config.toml
hidden_size = 256
intermediate_size = 1536
init_std_o = 0.0266
optimizer = "muon_variant"
lr_head = 0.00843
warmup_steps = 200
max_seq_len = 128
Each number is 128 + 24 x the weight over its row's rms, rounded and kept within 0 to 255. Layers, rows and columns count from 0. Numbers have three digits each. The size before them is the row's rms in percent of the matrix's.

# o: layer 9 attention output (transposed), 512x256, rms 0.205, rows 323-339,451-466, columns 128-255
# v: layer 9 attention value, 256x256, rms 0.21, rows 196-211, columns 128-255
o323 096:136135099081128115127134161123095127096134147134136075126074123098127165127107125140157135153089163121125144102101133160131181111078155156131096080124110140098145159128150142130105140125156161129088086128138113089140141131139117082110099136127147131100101105111139093125151105148139087127087133120147082139112109133094106097139125114155139158108082102126100106132124104154105102135095
o451 119:133169154133110117138115106138164119143143097137142169141177133102139120094149132129114126105195105125157121153128117119139107146157113142092137173144122148135133110147137151077144101145120119097121140117110138151143107121131147134140129081116134141145152118149103138117121122157129137135173121164130120085110170138145137137104140153106131132153141144134121159124119161071148149098195
v196 110:133151122170156119124081114155105124103130153180118081150077098120111129119145108164146124100127110114090146109082125134137126107141131141109157147089133093120110112117107138139131141127144175135137127125146109126133137122137098095191152161143134140087117136114125115139195128112160113115124124129127146138142121137134112120162176091087114121102100051130125129076126094115161140108137
o324 106:162129128148100110128115131119160128157133131125088119082122118100108127151119175121119122150150161121135102142139117135158116157130084161152065115100161145153129125134136131133097109099115121105138144112133108150173160148154111146115123099097133125119143162133115184124152128160116156117134144131129100088131100116123121125157147096158133169117099155122144124090142195146161104149082
o452 113:067139132095156089130136102177143100106091130147118154187144148133157109108101089126136119090125122139109127155141069092073130121114148097114154134121086125102150136126102107120134122151117140124108085182123159096113100131140110067122182145115094147138119100108166126138116151092161105116139125131165135144106121093154160149106120147135078115148186143127122152164115110143112118143145
v197 126:152109156115110134097114187079149150129098147139156129083162090099129119150134135134091137105171131112098132122134078118129106121124170128141126112124152135158167126131108136156136131140138188093136140132092130103123126144095146170122142117129113105124102121148114116119125122130142145115103143141139137119156108120139162141145117136113134118103132107127175094149118119142124154131095
o325 076:128096087094125131119130140129133152129134139085145118121150125103146129150140138086146112145132128098145114157149129148141114150167115112172110155157143118131092147122093120116111107172114121133126116121149126152145134100106121104100127134112129117127141110129094173173130125105129132119143157142170122069143135099161139123102124129119085155117128109136153111131119114124095097136111
o453 099:127178114115124146145111088109124120148134113136125102116084120148111126070161098082124154133143116124137127151115145141147146115071107123148090129139114113093151125128130122135100120093152143121129160144108148110088110109167113095154098107124111126102139116099152161162187077152120123164115099140102113160132140166106111125156140163131175133127102140111138110136124114117153147152132
v198 108:139083139133109075165079117161094163100115123099122097139165130126139113125157150164177111097144093131133139135094152131159099174140147119169106141124102141185143142150127155100078100138125101135105126173126104118141107167139139107160145112167096097098146122091147113103120103149141112137127120158152140106152176154111141160121133097142117136128143152112080136100139097113132158093106
o326 100:077160150078149143080109097117129072117180129124129097139113070134133157131123134103105153144140128105099157085139166133181144107128172148121128118144143132099134117192090115145134183095121105144166127119128145119122154149059108160152079164145168128144095134152156113147120165129124133159132126087082102112082075102131123130104164126105134172118133111096108127136124112129157152160114
o454 123:215106111183156098130130104168113132175111132134162160123089162118117093137126102172165156102135131142180097152126086160101147133088109133113145129133125121101106141108155159130134104121138097090128128150108125118131106134169105115109124112104104147136126146132159135139108114108135104127098134140124132152147142120122135123128169129119110134170107155129176112108110131156108093121111
v199 123:165120090174138115102093097154083127116146134131128187136159084142130136146134123107156123132142150132119146149136106126145142134171108134117147182112155153094127122115095143154115105145125126127177130122154098110103112152136124110134131141150100096186118107140135087110080148143133154152154114123101090134142123123109095134112137156147136132177114110131136113150105123124118159171107
o327 071:074114133087156171117140123145144130103131167096135165093113155120123179145127111181133110181119105101110172137122128110129077150164132180091095195142111170158126166131134133108135129164146137149108088156122125115145119129100115136144150162108127097135134116104134111104137118116134142118082131144128108094152163163144133106142119140153136143149123127136117104140133133148129128178136
o455 103:199145125177120112151145153138126147177123101139122112139119118120111105139130160102177159127137133150181096119124130119154157105098145082113172080159090124129140123133106133129154115133111101143143152085110117141129100141140129117110119089112151163140148145177135136138128133096134116095166088132146122148107108087145115150144126162092119110117156077140147150115095126125127146078146
v200 107:140104151124087112165148102084160133124129163105140153149159104125075126131073162134124140157117123121147098133105147126106110102130127148080133122142146139151148126175140135134134129128124112166145103082136131130145117106138096121131130115164149117125073106111124123062121124093126145147094179122057156129156108106086104115126121128131130119175085137091075154153118120143143140128105
o328 100:124068132140093115097089146120099110187163118115113102101107139163133124131116144138143166113108124127104110093126152149138160154155134095146136096123103144105129076106108159135135099121165088143144120192112100087147139126116107129077156115131157150102125106125107092139103157153107143148128141138059105167111189111137087131136146127177106090132106122115161156137142143080116105131135
o456 116:140136135121141122154145099125157161084114140104120176112145135108129165147142116145108078124108136085143186154086121133141118079134091157137142209130149117143134155151124132159105156164104173124133113096140141135117108145119136136155113118120121160127151138120145158117136112127114128082140079130189117103162134125098151118114091119107139176131134116130127067106117113156155124112119
v201 105:151153123119142165124172178105094128125114084118109122140077173124120138108147143139127102106135159151102166093150178108142120141120096095146099137145116142119158097109111091130134164174153117112165117179121082134180141142136116152126106152163137127115129114163102121168097098123066120114090153093120138115172139127124104146079117113078161096109115103129118109122121124129104127106134
o329 109:128156141128129141129158127111121119149143096108091141172099133151120150119172131098121121168134090138145083129129142171128136104135153135119095138116126133120142140162125130142119155115156109145102113109122108156157137118147174170156143061162117135134120110129129104105106139135167115133140118149111108141107063113157137113126083130169147162157164086113099088145153141144101133160103
o457 131:141096144109136143139092158129143111120095140100133169105149123123107098112114125155118104099151162091120157137130122139173108155123147113111145114135148113122107076136171105107122132137092145112144127147137153149112111119114116078103148120144146118131148159095156159110133085113123162103108145099116162121181149135125155114126186123093090104141125154137136172142134133118197100147161
v202 144:120132103135113136089132109144122150146110134118134129108131123096144157137136146153092178120136139110127110146137152127154163107171142158139165180133089119104120111120159072168091149139162130117104156121156165122136151125117110138114119128119112108151114127121144107193075122127111129117135138105108142117157103092150110178144122108107084138111101133158090118130143129169101102156135
o330 049:136114132103129145168145111138120062134117113145131094140140110174102120157174108119148103122141137125142149150118116125133122094103152125117132099108186079151085165155150178137114124114147163146084080123109162179096124131139172106146127124143137129137140138137115126104143141115114186138108126107148124097144164158121121113144122139149082079139168089105161107114131181142105081117112
o458 078:129126115142122113074096154112131164145145104130122142127111117108120148091086103104116133135130162146077129156150124135116135133177093168133165114154072154109144150114087094099115127128110110112165142140087100144139119081139112158122154149147178139141131154097115141105086140132110089143153163145137179136124089137143148108128142128163172148137152142102113158122150092075137144140133
v203 110:140134118145153104072134126121157079195153141143134125083123133139085094109107134139146141136152105135105173101161129129089140094136164118098139101136163136142107109146125112144129144117109140100046103142132155154097139146105169093119112097126102133162111097126129121139084141128128148141158154096118158093165152122135108136118152101115143141133139159116115130143109105117138127114161
o331 098:104133112141141135112117128157131057159137118128127078118138169107134131158133131136103134139112141093128112098137112143124127153172153109111098121105128124127122138126102168108134105121151079133112146128151083116136136109160121152122141134132084117141101114119072104121158124112141100109127102127175159100148101146114184093097104103139115135103161117092160121153151110099130179138117
o459 123:120125169094145113107127152109115176077110137128147169121119089136128129082151146129129102132115139167112131141109152130100134120125108141086161089113125093120140125116126100128115125109121107131154105120093152153152124160073158089121110124165180106118133112176132143107126138099152149111123153177100095180113136129169100190171137125118129110138107137147104130119136146158135095085138
v204 134:113084133115134118083085127140148119120099099199122108145109128134143115089111117098131107137163177165149119082122148131132101125156154096136098132179095122152158132173168123141120132130088109150142156119121145136090151138175135130126138153126120141135126127106134146141123157126102100153133131124110096107132136129080147099122083139143160152102169131148132138104158136096146125108131
o332 065:127147115113105178110101118138061126151162138101146135158120124114147139125090141144137141175120135141098117083107142120134127157125124192105147121081132110111150159115100162129110098172164110123142103159157111145171095136133142091162092128092136079119104137110131120137124113133126109080148124173139118105110125153166113150131101188105134135144129127111143114120116125123104102087136
o460 091:085129163106110055150167128128163119108096119125128108141071104113128139143111134102146124126133149107094120184138085116122146133132126107138120095131144118136085128156114127105136106097124081106119117082106148099087156081100160149086111127154086130134129112113140118099132141167125128126143110100106133134121153122157137130129170122091142110122108134133132113129116127110167135103105
v205 110:114078134141145110142210111151077188120126152158145131118123100127091136168166150142089093139116118135117130127145163133104107145121138104093143134135155111125181167118121144111112149099130096164109124124157096164130126155095136136162114149111158109098115145110097112148109104105131159111159127133109130119150138107142096113155055154119093122129132148163123101170188143122132118105136
o333 098:127132124159125112161076079165158119138139120115133163114126129092115144171126124108158142121172117132121134127098119138125135112159183139089116115124107139132158142175154112150128134120112140115124172108146095171122143155116116122129138125094127112079133108158134115136137151140118126090134150161155152135131100175151105075119123070124180115151097120114129107120200133091145140157126
o461 114:108115120107123159105128169124136155138119156121111099118157114158128122075134103146130119126078150119105118134150127135123146123140083113167132149135135123134114114068134126109098085142132157143160107157147149136108125109148156138134136102160120129137115130112113115144086120075139134129127093132100107138144163138120128155147136194147091135131123138139086123110067146166102103109133
v206 107:123147138113133139075119179137105121146092119103144123117133177118113148166145120133162097153117130124125136138100077135145107146102100152130123093134100111084100140163110128162098116127114104108113160096151102147116130131115126172170148124118157134052154138088117130141145163136121095147138154112120148110108151080139075119112142134166144120125172117106145126130122099144102141121070
o334 105:139115107166118118131139122158184138139172095142115123088129112136114126116157131149146152155126101092090176123139158160101129128178073105121094140150103142157170109103108111102149110123167173116117148148144120155147156179114137100141118165128096137122143135140148144112124172133099132119116097130143150093125102159123147143144124142139137104105078131121129128122139114106120148108107
o462 133:114147130124125149118161113103096118120146156127100129163130158145147123183110110099121099115142134110165085118122127100151157132100201165111146110130156116129093129157162147123121139141126100120139112134131169095115135111134137136130155067139158089118143126103113086116133099147130130152108140122096125142127127086151092116135164078114148144185203131174114134140114145146130076103107
v207 118:129110113133196109138119135125117179070121130131114169136069127093116135128131177133172166076166086159084130111128187134134122168141105131109184095154125129147116118114173086117130143127120115134127157121134157066158114113124132124136131106120107101168124143146117101089111166128123163137136127140114094135104166157116123145104157147098116183112171116113163134129119123160161093160160
o335 092:102143144105090180124151156139126167137129130151105122124172151155105160148136130123080147114107157146099111106111123163139122141157146136118145155169124114134089096090099174110089108172114107160143169181133134147144118128122105112095119090140132102126164171073075089134155150131107142153145130100135088146121147159154148128115124095139165157145166082099123122118138171140137116110141
o463 120:140119125144158126144117110090094112123116118113152176112085102115131140098113149155156124155147105111173094138155150124140141082108094107097152124137145134123159135145134105150151152091132144123151105094121094124121166138135193154139160128124119126145118118172158191119155117146116126122108109176135150114100130104097062128138133125120098130108109154165116143141104069118120136168076
v208 110:111115146148176125134125133121114129149097100121164098113121115128077145144169116169091148147095125138131128118169077091060156119153107132093145125133125153102147174125144119121106146134123128111120158114086114162161109119130160108144102136108131125155091126131163077151173126123110158111073130107115122124135093125108150142100088171099096162141154138121109132133121145114113088131162
o336 117:096123123117093138150137109159139110118130132147155157133103101137129158141135165127129143156100115097096136155087121168157127128151148165145134140152124138113100105146148158093102166101112108099106102153125112093146172100148143162107165133138159145130138106151134136114128126137138101112151101111100121133143102158143114115086165113121137110129164081113142152107139175138080097178099
o464 128:168135126143157109122120119120099150148125114067097093132113128105100093117139120089147153120150157105158092131166171102136154150145135122126127130107144131120141151127067124140100077176126158132169176121134156139145126117123107118132112096129106112127097155145115115132140154099122108144103161128141110134155147114115159115154152133132114109131090163161115096153092109104168182119137
v209 117:117128134158099104127162134166143110100149104102126179122138101161111132085132141134153116132143158109137204128131117128171087144102111127095149143120127117151122128150124099106110109140104141144097161130138124154068126172117110183091127128131118144129099175119131097124142114167144147129121094121102148126146145160134103131119129143130126149111125107120139132133151147083121151138131
o337 092:145138147111180095160147117136148130153122099138125136083118133127149124143126096122101120120114115128096129128177165137139130119168163074116155116110116178126149164137104143133076125095088111118134098169129124102131140142081118129127137096182125109139112155156140068155105131135120157156152132162146170137103150124097104175152136140133161082137115117134134169146101118142141102131138
o465 118:103097104130098151147116120142050150142116156148149121158145111144131152134133129112148140119116126126177123133108139132109083162114118108157137119187151127152131122109131133125167111158136136124164152109130127105109107134164103145151112144110093117116144128126133150105132121120143123098146092118080076110097138151110100138124131095110080118144167116116124102127122108177117103145111
v210 124:099113158162109132149128166123183109142132138121106158144117115146121139152093111132123115127101143097124167174098166145141121112104129127136135118106146130141097142124125109147110090071142124151135127115133132126161149131120098138117159085131113117181112155141139090192088129097121152144119105168134088129129161133116119109134102117132138135146157133129134113143132114133127137106164
o338 069:123139144108165119133122116135115152168187143090136150115131161130155150140138117112136126110134197122085075115172111123093123142198134116147075103128145107101123069148109131141095112154122110127115154118085159154141150114140181083111129140123115146122102091146102130131092164102146109138150188125143116147124151136130113101160118146122143130131141108103087135134121134117124142160147
o466 102:167144124162099162152119126116142151131072132151132122148122115119123115116109162136130139135163092124162176114108112137118147160083114159112143175145156130161082194134108083149155177094178126140145127137144104110133087167112092147109087107124147113145121153118135134121194140185061125102119125130144130113175109158128119126137153127132130128103142134148188111126122130146146156108128
v211 107:106111103134103109144170127120146109113114075125108165159112116103136095135128094112131131091162155119106104069145119115113133135103184118129106152166178117155169122165131104127112131163161109094138131151125160162138114133121107139137149125075126114079149147158151101093100136122128154143154075118084128110112140121160093152147122099129146104119124151120092154074115074091131096167102
o339 107:145160076105140151091171090124119106196111179116170139142123132124123118128104129072130072132097140125165141105144125177123138123146170108129131110131126137155108133110148124136138147123133140113119111113098140124114127124121107107128135149099137148119111134153152124096130061162159141092124134150155134097110124109133137117112123118121097135107141137163132115153150131112084158137135